Weights of a small GPT-style language model, trained from scratch on English Wikipedia.
Size: width 384, MLP 1536 tanh GELU, vocabulary 8192, 27M parameters.
Architecture: learned positions, biases, untied embeddings.
Training: a variant of Muon for these matrices, 690M tokens, 5262 steps.
Each number is 128 + 32 x the weight over its row's rms, rounded and kept within 0 to 255. Layers, rows and columns count from 0. Numbers have three digits each. The size before them is the row's rms in percent of the matrix's.

# layer 6 attention key, 128x384, rms 0.101, rows 120-127, columns 0-95
095:144120073099122103093077051071140130081141121126132130161162147146150085097161143176164059169136153138151160170147107082118044119151108108121161104168085141140151113110119115195116178119137140111137091160130131166158164079137176117103115196147162130132187151142142156150129122117154127130
106:059144143097171131171120096132083142146154130155132099066128134149128158190146117124124146128122171113099122120099131115147169102091167122119131171145099176149177084092080199164114149097059137115077126137156154076182116109083158134135109137132159096088101131113124131072155121163134104135
102:108113074106123139133146172192150199155122103106097157145138169177130139137063191126205187108107112148130111117064079132121136120127160112116165110139135132124125149123109126128151131114177174159096103151178078111160101140122140140138118183114156108126124133081186094077113120084171110166
098:101116144062097106130114128173132123095160093121140091160125119125101140153167124107120070164176167198134142155120094104136115124124106155153129120191111056109070100125123070088088103150133134087086161144108078105137135114182068123133131070078154108149117152087109131153135087133174082176
100:175060152123076131131167139129085155098087144133095120128148095119129163066129120150078144155171138071097098147081165040122105088056103126125114144143162104115143131122089160116067097187142098103137116087124163118131134127123152145091116117125078140145139103152076137139116105097116167177
100:103146156143076137159146120169138124140175132146121117092133116116139092146099136101088145158120180175057109138164138155138106156118136152074078172126046101099114109084149127107108055082112148120093157076156108102141103123122210183167124127134124128118108101100167170170140133158129170188
102:108160111106170157156154099106157131107115145155077132101098110181098199130163121116153152130143105124121139175098129127100140161134147116087110074094092134165131141118122164100105126143187127121118117101109145231143175147098130076155088079113106151148131131131121168111179142146119164126
108:102161099139151127179006096097106101145116144120126154110042080117121181126150166090153177108146136162142133133103113125122116127102086147165109149091156169133157135121142153158127140125141067089117106168145178144140175144081128144093077108146091100141141124078144167176130116067163183170
# layer 6 attention query, 384x384, rms 0.116, rows 313-319,345-351,377-383, columns 0-95
093:080100161180144127165168104139138101131120147136112128118154141091165210153095102151158103158151206145136141120135111129123111170115169105151110144088063163141154166091126184096139088100088179121075156126169109171125130114134130145177141122190093131112117212109077139105149161170185139112
094:152168110120144064114100121118125140108152141137090122101135133178164166124110169176168144137119124149120125145109143105091213129134155167131190104064132131112118154072125131114193152085173064187159160120088179111130109147049138089113079159089118109121127129115141105110125145090135162187
087:099111101146098084119106132128121174076185138094126112121145193089089159120152100120161122153151154149125092117110152148175116114099060115124118160173143133102088154154097137160085073161155111209120132066129137083149153095160138102182125130076125112165121194147089117122137127089163076110
091:124119140142060105198165194179136116115139079082116114119175115087084172139157172146109123121108095089138144094120135139107136057141152175083094151144108131117132171122109094134109105165083129098087108180125102142149110079142204158074139184111080083153182112159089145150136137157171097140
088:064163160144137109165108108076095162109160109153147165051101149105200100126154141169106122099147152158075131108141149140149160145166183177083173096146098098134132129090106180075132119153143106139120160126131162128092106132173153151122076125124110084129097126079133149127154129117141167138
086:104139064116146145112125117113099155176116125143127127079211112127129121173173070145134082225110128140136108125127148149053220120131076148129115100161121076118082128114092083180100170065137145119122137125219200143167160120101125060114092110110150152174166141152142130078186101121073121148
087:095158153128137144146077174086198120119095069127108114119129132163103116111160177073148185079121111135073153093075128145079128127133096109156105124140071127151119142126194119085220086154115125063094148132119136123119171083153121121112113113154105134115096141087095096129099140103099097136
096:097142144077150102184126101153105122174164136114113093066128107113174099138101123218098111079111138163127090167145140157159156151099139075156142135108032149095212144101114137128146164112099147100122138146173170148157122123061145106101174107130136073103131148102073153079165164136086114130
100:045145115056135188115162184093098065152138112093128159111110091105068064128159108142142127140102102116153176099111079163161179099104137134136120125120138149114152096166126158133099140174093162114139148116140178132161112184113100106135137162076137066131099188150163102151050163091160133158
105:129138175140068148100069123117167121117137090084161044121173173123080121099183149139120065177156126169161061179108084136121138129155085107109094122153116093108106138111167110122099088121205127178120115172099073126097122163156118092130110088081091099134102127133120085152109098104115090145
094:172156127160120157125166093126159166118122109122168142116184118107122056192150183191115168109134140116126101150105114074121176093125151141133128145170143125095132137136144149117184089193151142124083141098072135137096128147118123159107115148109179130162137112139089131125122129119086047174
101:099050147177067122138130160148134178104179133092154124067166152119133129104127084145035161171094110185122166116144093104186097118136108118158195147085145088085123085177153127110140104099166119055112095107114141093107112101134186133172125129154102126130134137029119109107093127103159137178
098:129197078078164143096186133135117141114081147169109144131157102101115165117132091138191101101078135144143200156122148119135143153154126126120104140161090177202105137136109110138131146114113136153121110111143174178167067117085092142122098138124114225153133073132141144097213135131125152123
108:101094131112167135160101168108152083100069108139086148117106124188112125094154136139150116116146159179088121138079119120140115077141157108129148169141113199115073095136129187133156166142196156066182176123123183121162135073152101148080105129168128128203101157124142164123137138114112144136
114:073134122094130107215151075140158101104178220124140109063155124092086125154153104136117108137155144158133130094086107132167203124104151122070073134141071158141164101060114213114066112109065114121152123115180159125131136140139155163132103142153088111059099147139146117066148139195117154171
100:138120086126135068164110160162136087134092151166114093118139137141100155139114148141129123140130163144167115094100087166123175144130099193103103113128109157139120128067127165101121107096114071117112147112127079165138102174088141119111110166117155094161059154116146116139074110058175123229
106:145147156115132116110131094195148109102121123116112090111208129099109134096169112126103108119098126117143143152101109176154133118095078192107102123157121121113116129176152130143150108116145150136123132125142104110120167134156079149137165084069137085174038199097106067136190091153137000133
108:116097128166093101157179183192103110123089062109133140114103102160142183073127150139137160141146100160126161094120153084117150127107134142111140134087138114105128207140084143133145124180126161141173100112085178143172109110108120155098110120116128139118100091121099119114156150093127097136
108:083143147119149180156142106122103138130141167115156131111125126144154082122068137124132119139134154139117082157137151073151159160142156181174154129079104118116165138143109119074141100125155152116082171090120168119061106173116164178128108190099119086090136147080145192089166170095140116074
115:089168090085142134077181155122075102208126131155147127069134152146133172130137146100143126110161097134138124172119133126057149138122150118186180121126099172084121104156146155162185150074147136092118148165180165149209156140106143085097106088112120159155147130122143095119202174166085117093
108:113140131116174134159111146075132109117142118200134145093142150144121088177147175143172082116164119165116093164103154137047122156092091123085112159096165160198158084173119119124131080141145137129088122153146169114051101168153173154126119102126099100148140158111139072129120171095118106107
# layer 6 attention value, 128x384, rms 0.13, rows 96-105, columns 0-95
103:102114101068120046082107066136195155129150158164141175117143094163087133087152090123119142119118148102197124121056129113137202161102109135132132069113159093123119083157079102129150095112078075171135113143097228091163097147121139117163087083102140093141130136072138124165178122115162126119
105:152106100130134145065142171108141108137173090196151133108136158128130115086146109194130159180109144069136151154143109112111099135042084125142117130052128130084107135132111116160128168144167108123182137167129165090127170129171090081171079136113142126114109117125068178158074126101071116143
098:090050150122136191140129132118112172094161159122172089170156142151105122099142215131081103049129082090039120107144102169147176147132147169171088136096122120136126088120108160105134140107130120126192141108175148097151085103159152185140154102062093176149147110150194125151101148118154116179
099:132156135146125118134120088149137125112115177178117091083099129123180144198113163126112153142117157112128110137142089125147108155098207166158113062083163153089136179152076122180130138166130144127036111144147150208123086188132146142117123176156076133168124059142114127161110151170105173109
097:180091103186106141128118164060157126138125109125118085157173107169187119145099149063072121120186143135096112123184126147109191146136164120113127133141087119101129136129142163106185181097117138179139171159071141122066090141165120126143106102081097122111065151106141126102094135145131103157
102:119106155140154121121157155115158160180094178117103139147119204105147173163086122146150111130152202089120079109114160087137095137124131128074141162111154092159166168124107113099150187122144102131080089116142112128105096134161141077124147163102123163149139100120127109151095144091101137162
100:107068167091085113128138074120149114100095122170123141105165082137099064185075143139134118131156131050163049097128163122112192130158129136132121124063165128150115156105158157098137152169137118186092113105114159126128158116113117167155125151094151093142188188110079133160171164144141147156
096:189136090140118176137124092121088115151162118103161149086176140087090092171161092155086094145162132125073106100169176139065137132127130156142078150158147126181118107070130108103096108094105176105163110073124089173132135138096160142095064083165144151177150098165100099159104120149122130093
099:181229163090125158163096178122149133118119142126147113135151153197106087129140134097092142131115071137174112152151170134136186171126079137084173114137091086199094134121102153141212116130152096110137176147101155124110071133119153147101186188089112124134089099145120141128166126134129109169
100:154160095155166117068161077163064102117171093142042128128142116149129163062106060139105109147086128124104082154071118147135163102102124151124117082134117124123122052129067194064098111129146156096177110135082102075173178104170115140119109090193045123111111135122102111064130094090148079190
# layer 6 attention output (transposed), 384x384, rms 0.195, rows 288-297,320-329,352-360, columns 0-95
097:106114143110105159162107186170154126185107117167141103106132174108122083177105091128107097148108114113156116189199115081153153110147136167129165136140153124153164180142170075139118132150066129090097105092083112116107154121162139155147089139085165110099063172107093122120119054131155120118
108:121102147131113109114103162142108149054129137195085097117134087119124136143130140090152147171103126181099077118107153151154159112096145158142136216130166103130157149118113093144104154098090175125156137081119125071112086159200107188124163164161138091095149133127141113115184099114126126093
099:151202083123121106120169097137155085142147070147150127123165196148154058140150082065160092094074126111130195151126156072121132132208117081162096124115120132155105116099141184106163075145083130075101087114140140158138140106196213102118132153138115163101136164085119136200125121150131109155
095:090151115140132145105169166094095126080148105104131146102178131080090175081146086125180098176106085135108191125141159157134147166168091127093137138103100049200103144140182140138117100059174131120192065170131111149127114124067116136096137159149098149120083178096127070114108132130145099158
102:113148128168121154109153121120100134142114066151092139135170132167179133119172133118101140180154127082105176106030130117134142094174064197201164157115154111099146094135123171109175128095129103097158088100097133161117147107117166155094120141144097166055086141092130125119153133131143142151
099:169162136134142076132128099185116095122095132095144153115164093147100117156196154137194118114059123090121129092097074119189190116122071151118099170059146090152135099167176112185126079081099124106155068136116151124088098148138116178113059097098118130109105154112156149096155136175126084100
087:144153169126139137149078160120132071150112172117086107154126118188131103078174155149104134099094153173154144103082176004107154174170093097159106120108114187191122113143150117136107131140098140106115103089113100116070136105048140146138194139185108074074160137156125137171117139129109088081
089:112138083105157117099133162149129192123123105136181100094084141107184112118093128114184140108171154121111177145122168105175178142150132127138139148126086083103147088100072087145129108127160116126172112159130158161104152100082051127096176075126068134144129153032174230142125145146150098153
086:112110159131118091149149135112086123189162065137128137123129099113165124170182141106168119163134091120098139060134113160212137137104159118169184136143159110055091118124099144093128183138092133105165119105115111190145129173148101143094127173109114152101155150089147093170129161156141173148
096:132214034200122109118202125108161136119120099129150126138096089133145067192171116082160101180135132117132105104146119122126093079165138112137123138173088130062119138127119182152092170082112159108087169119106172160093099128130134115118120141081156074086135124150115137147111151168111143113
103:082138090108167132114161151080128115157095091107153161099083096176149124129117161087160179096096150113099143110078150085157131117128128143111107132127148143140135171153106164120146124100132080116112109126187167095079144097108110143119111138101103170132149186089147117072102129185132162098
109:142081161157142097162155082147138132174126130044161103145110086117128160147109135152143188123115141156120171105169087116111092129132126113095156139103141127158134120172158134086116125147130086096093163161194124159106119163061156157167094128195115157051116136126152049121097123140141117116
107:156137152137132143078108159199125109086100107107140171151154143114140212105054125170159157142098119132122185086143185171112182061142113111086134115164132138108153156159107117090035145121079105149108109132136172132086170124091125144184112087144141151143107118120108163063102120125113090111
106:136114094183166164152149132093119090171181119165146159162111061124129070170164154144107133069124194158074120119181123133107157126105168097151081134138146090095162106100130119083160081105113165086166169134085053196165117184104105125133110158163104114072160110086123125107110156112178090168
108:125152161140140124129108144124104120105192122124056167138148133142089115085100153131120084166138129106132114110160170154114067117073133070094115096199175147040127194120090143154175139133117162154146161128166126000174073058063147149173168160150164100082138112167127160126130094104141146088
110:143133141147081144103045107135095060091213110087130092118122110118142033097103119109081116164107093154091123121142147164153126094124197111206121121141117149111113187099130164164137154138138132082128117122151130168128160037120141089100168146100153106108176121130123119240158141134208135184
103:150145090111071100173166137139128150176080127142155112196128122101104157133133174107124103153145102175081160087112109142145090151091125147135117133131151104089170107202166089160117166143133101156159090119115148143143140150149136089078151136081164103151147124108112160126141092201116124142
107:113152137105137163181128121164127080131095132109124148193129135137103136172139104124113122150091175163113153079140106148094136147140120125122103154156139178102074129128185118102145122023156123098106059090133172180131153130115102141106141126124080109088176094078134154105127127138113123138
097:157099168095120116166122137130160164146055144088108173053163109150118161176104144203165165117119136151104160083081101130104168085159126069102173124131143186102159104168122136143076163200160132108129109136144098154166208153119112107110149091158128139160142153118075117115092050118176092096
111:154124119137060080082132165162123178219111127101066124154083139098125145128092114179151100044150122087121138142179157140136165131129155122118142071177140122145173100120139142164120146138132136113102132131136159097168186127149099098146155089146158112147142190182163100092141096179094154101
110:143102177158163171180158102115157154111138093110068159162144076124161109154134166185158084095149112108104150074171138115078090035125146136133112145149167141115121120056104110128068132129159137181113102120106143145136113152156057097102152142159133161152101104177102103112102138086129110136
103:143134125095115126095139115131104114110122121094145181104127184113119183131069088091111147112158103163123099153125110122132089160143075130165117171142148103122162097136181157169110124122199093096137106128181100125173127101102190113153181140107162092162184151150086092131129119143169171153
101:108102131074075070182150101109152097141108108100112113158120083121059110108139126157095141138162182161141105121078159081149084115099150092142179142111121100104104117107165083151112118170132143115154096177129129106170122163152113137068083146145156082145143086147105154122155087153147165119
107:119147128163119135128085131092113097110097138051107119163144160095123149120085132111121122145116156149207130158137120216103123147146095156099154123123094124103060133087055163144113163161115127145110160092133121117121133154075084123179111086076162124135141153126107126112113099070109135111
096:111186058079121177165120131151160203083102129124161104123167157133116106161131144137108179061102117116122135132161132160155177138172150119181097123159087076143106086194168075094135112135133093145102154139105099158136110086181104091099071101198136126150199062133143131119133112099163157126
102:111129160087167100101149147127108125147167126169087146105070061136113164140126146150078140057185140123170158155124168098106149106067121114134141133087146161070130120105195108128092134151142154136165177148096207076066122185121152147176123136142123133164109150155139153120162117136130148135
112:142177113158168099080092092160123149143166100165123055079131070097156063143156099145144115139174145123142110178166080084113132131130125099093162162160116161084142126081044172161105154112171154123106134101116177132142144159130086057087113132115124110147124129126122136113134165139149084072
105:092134187133149141126162129098171084134152121175091135119088137144109148094136140135164196130078060164142093114094159142114122124102146132120181095155140152153127133180145120097115175202118147151130185133172132116114063146147153105131123137141112155104108052160124098065147112110141161147
119:127126137166125161106066135167104145148101171162210148129097175099127181056120168140136103036115122130153161125150144209134121129151135174164120109100127069099148130112134164126102075021119150125052091143070119099092158103112134103140128145183106166126112128119145174146136164062139158084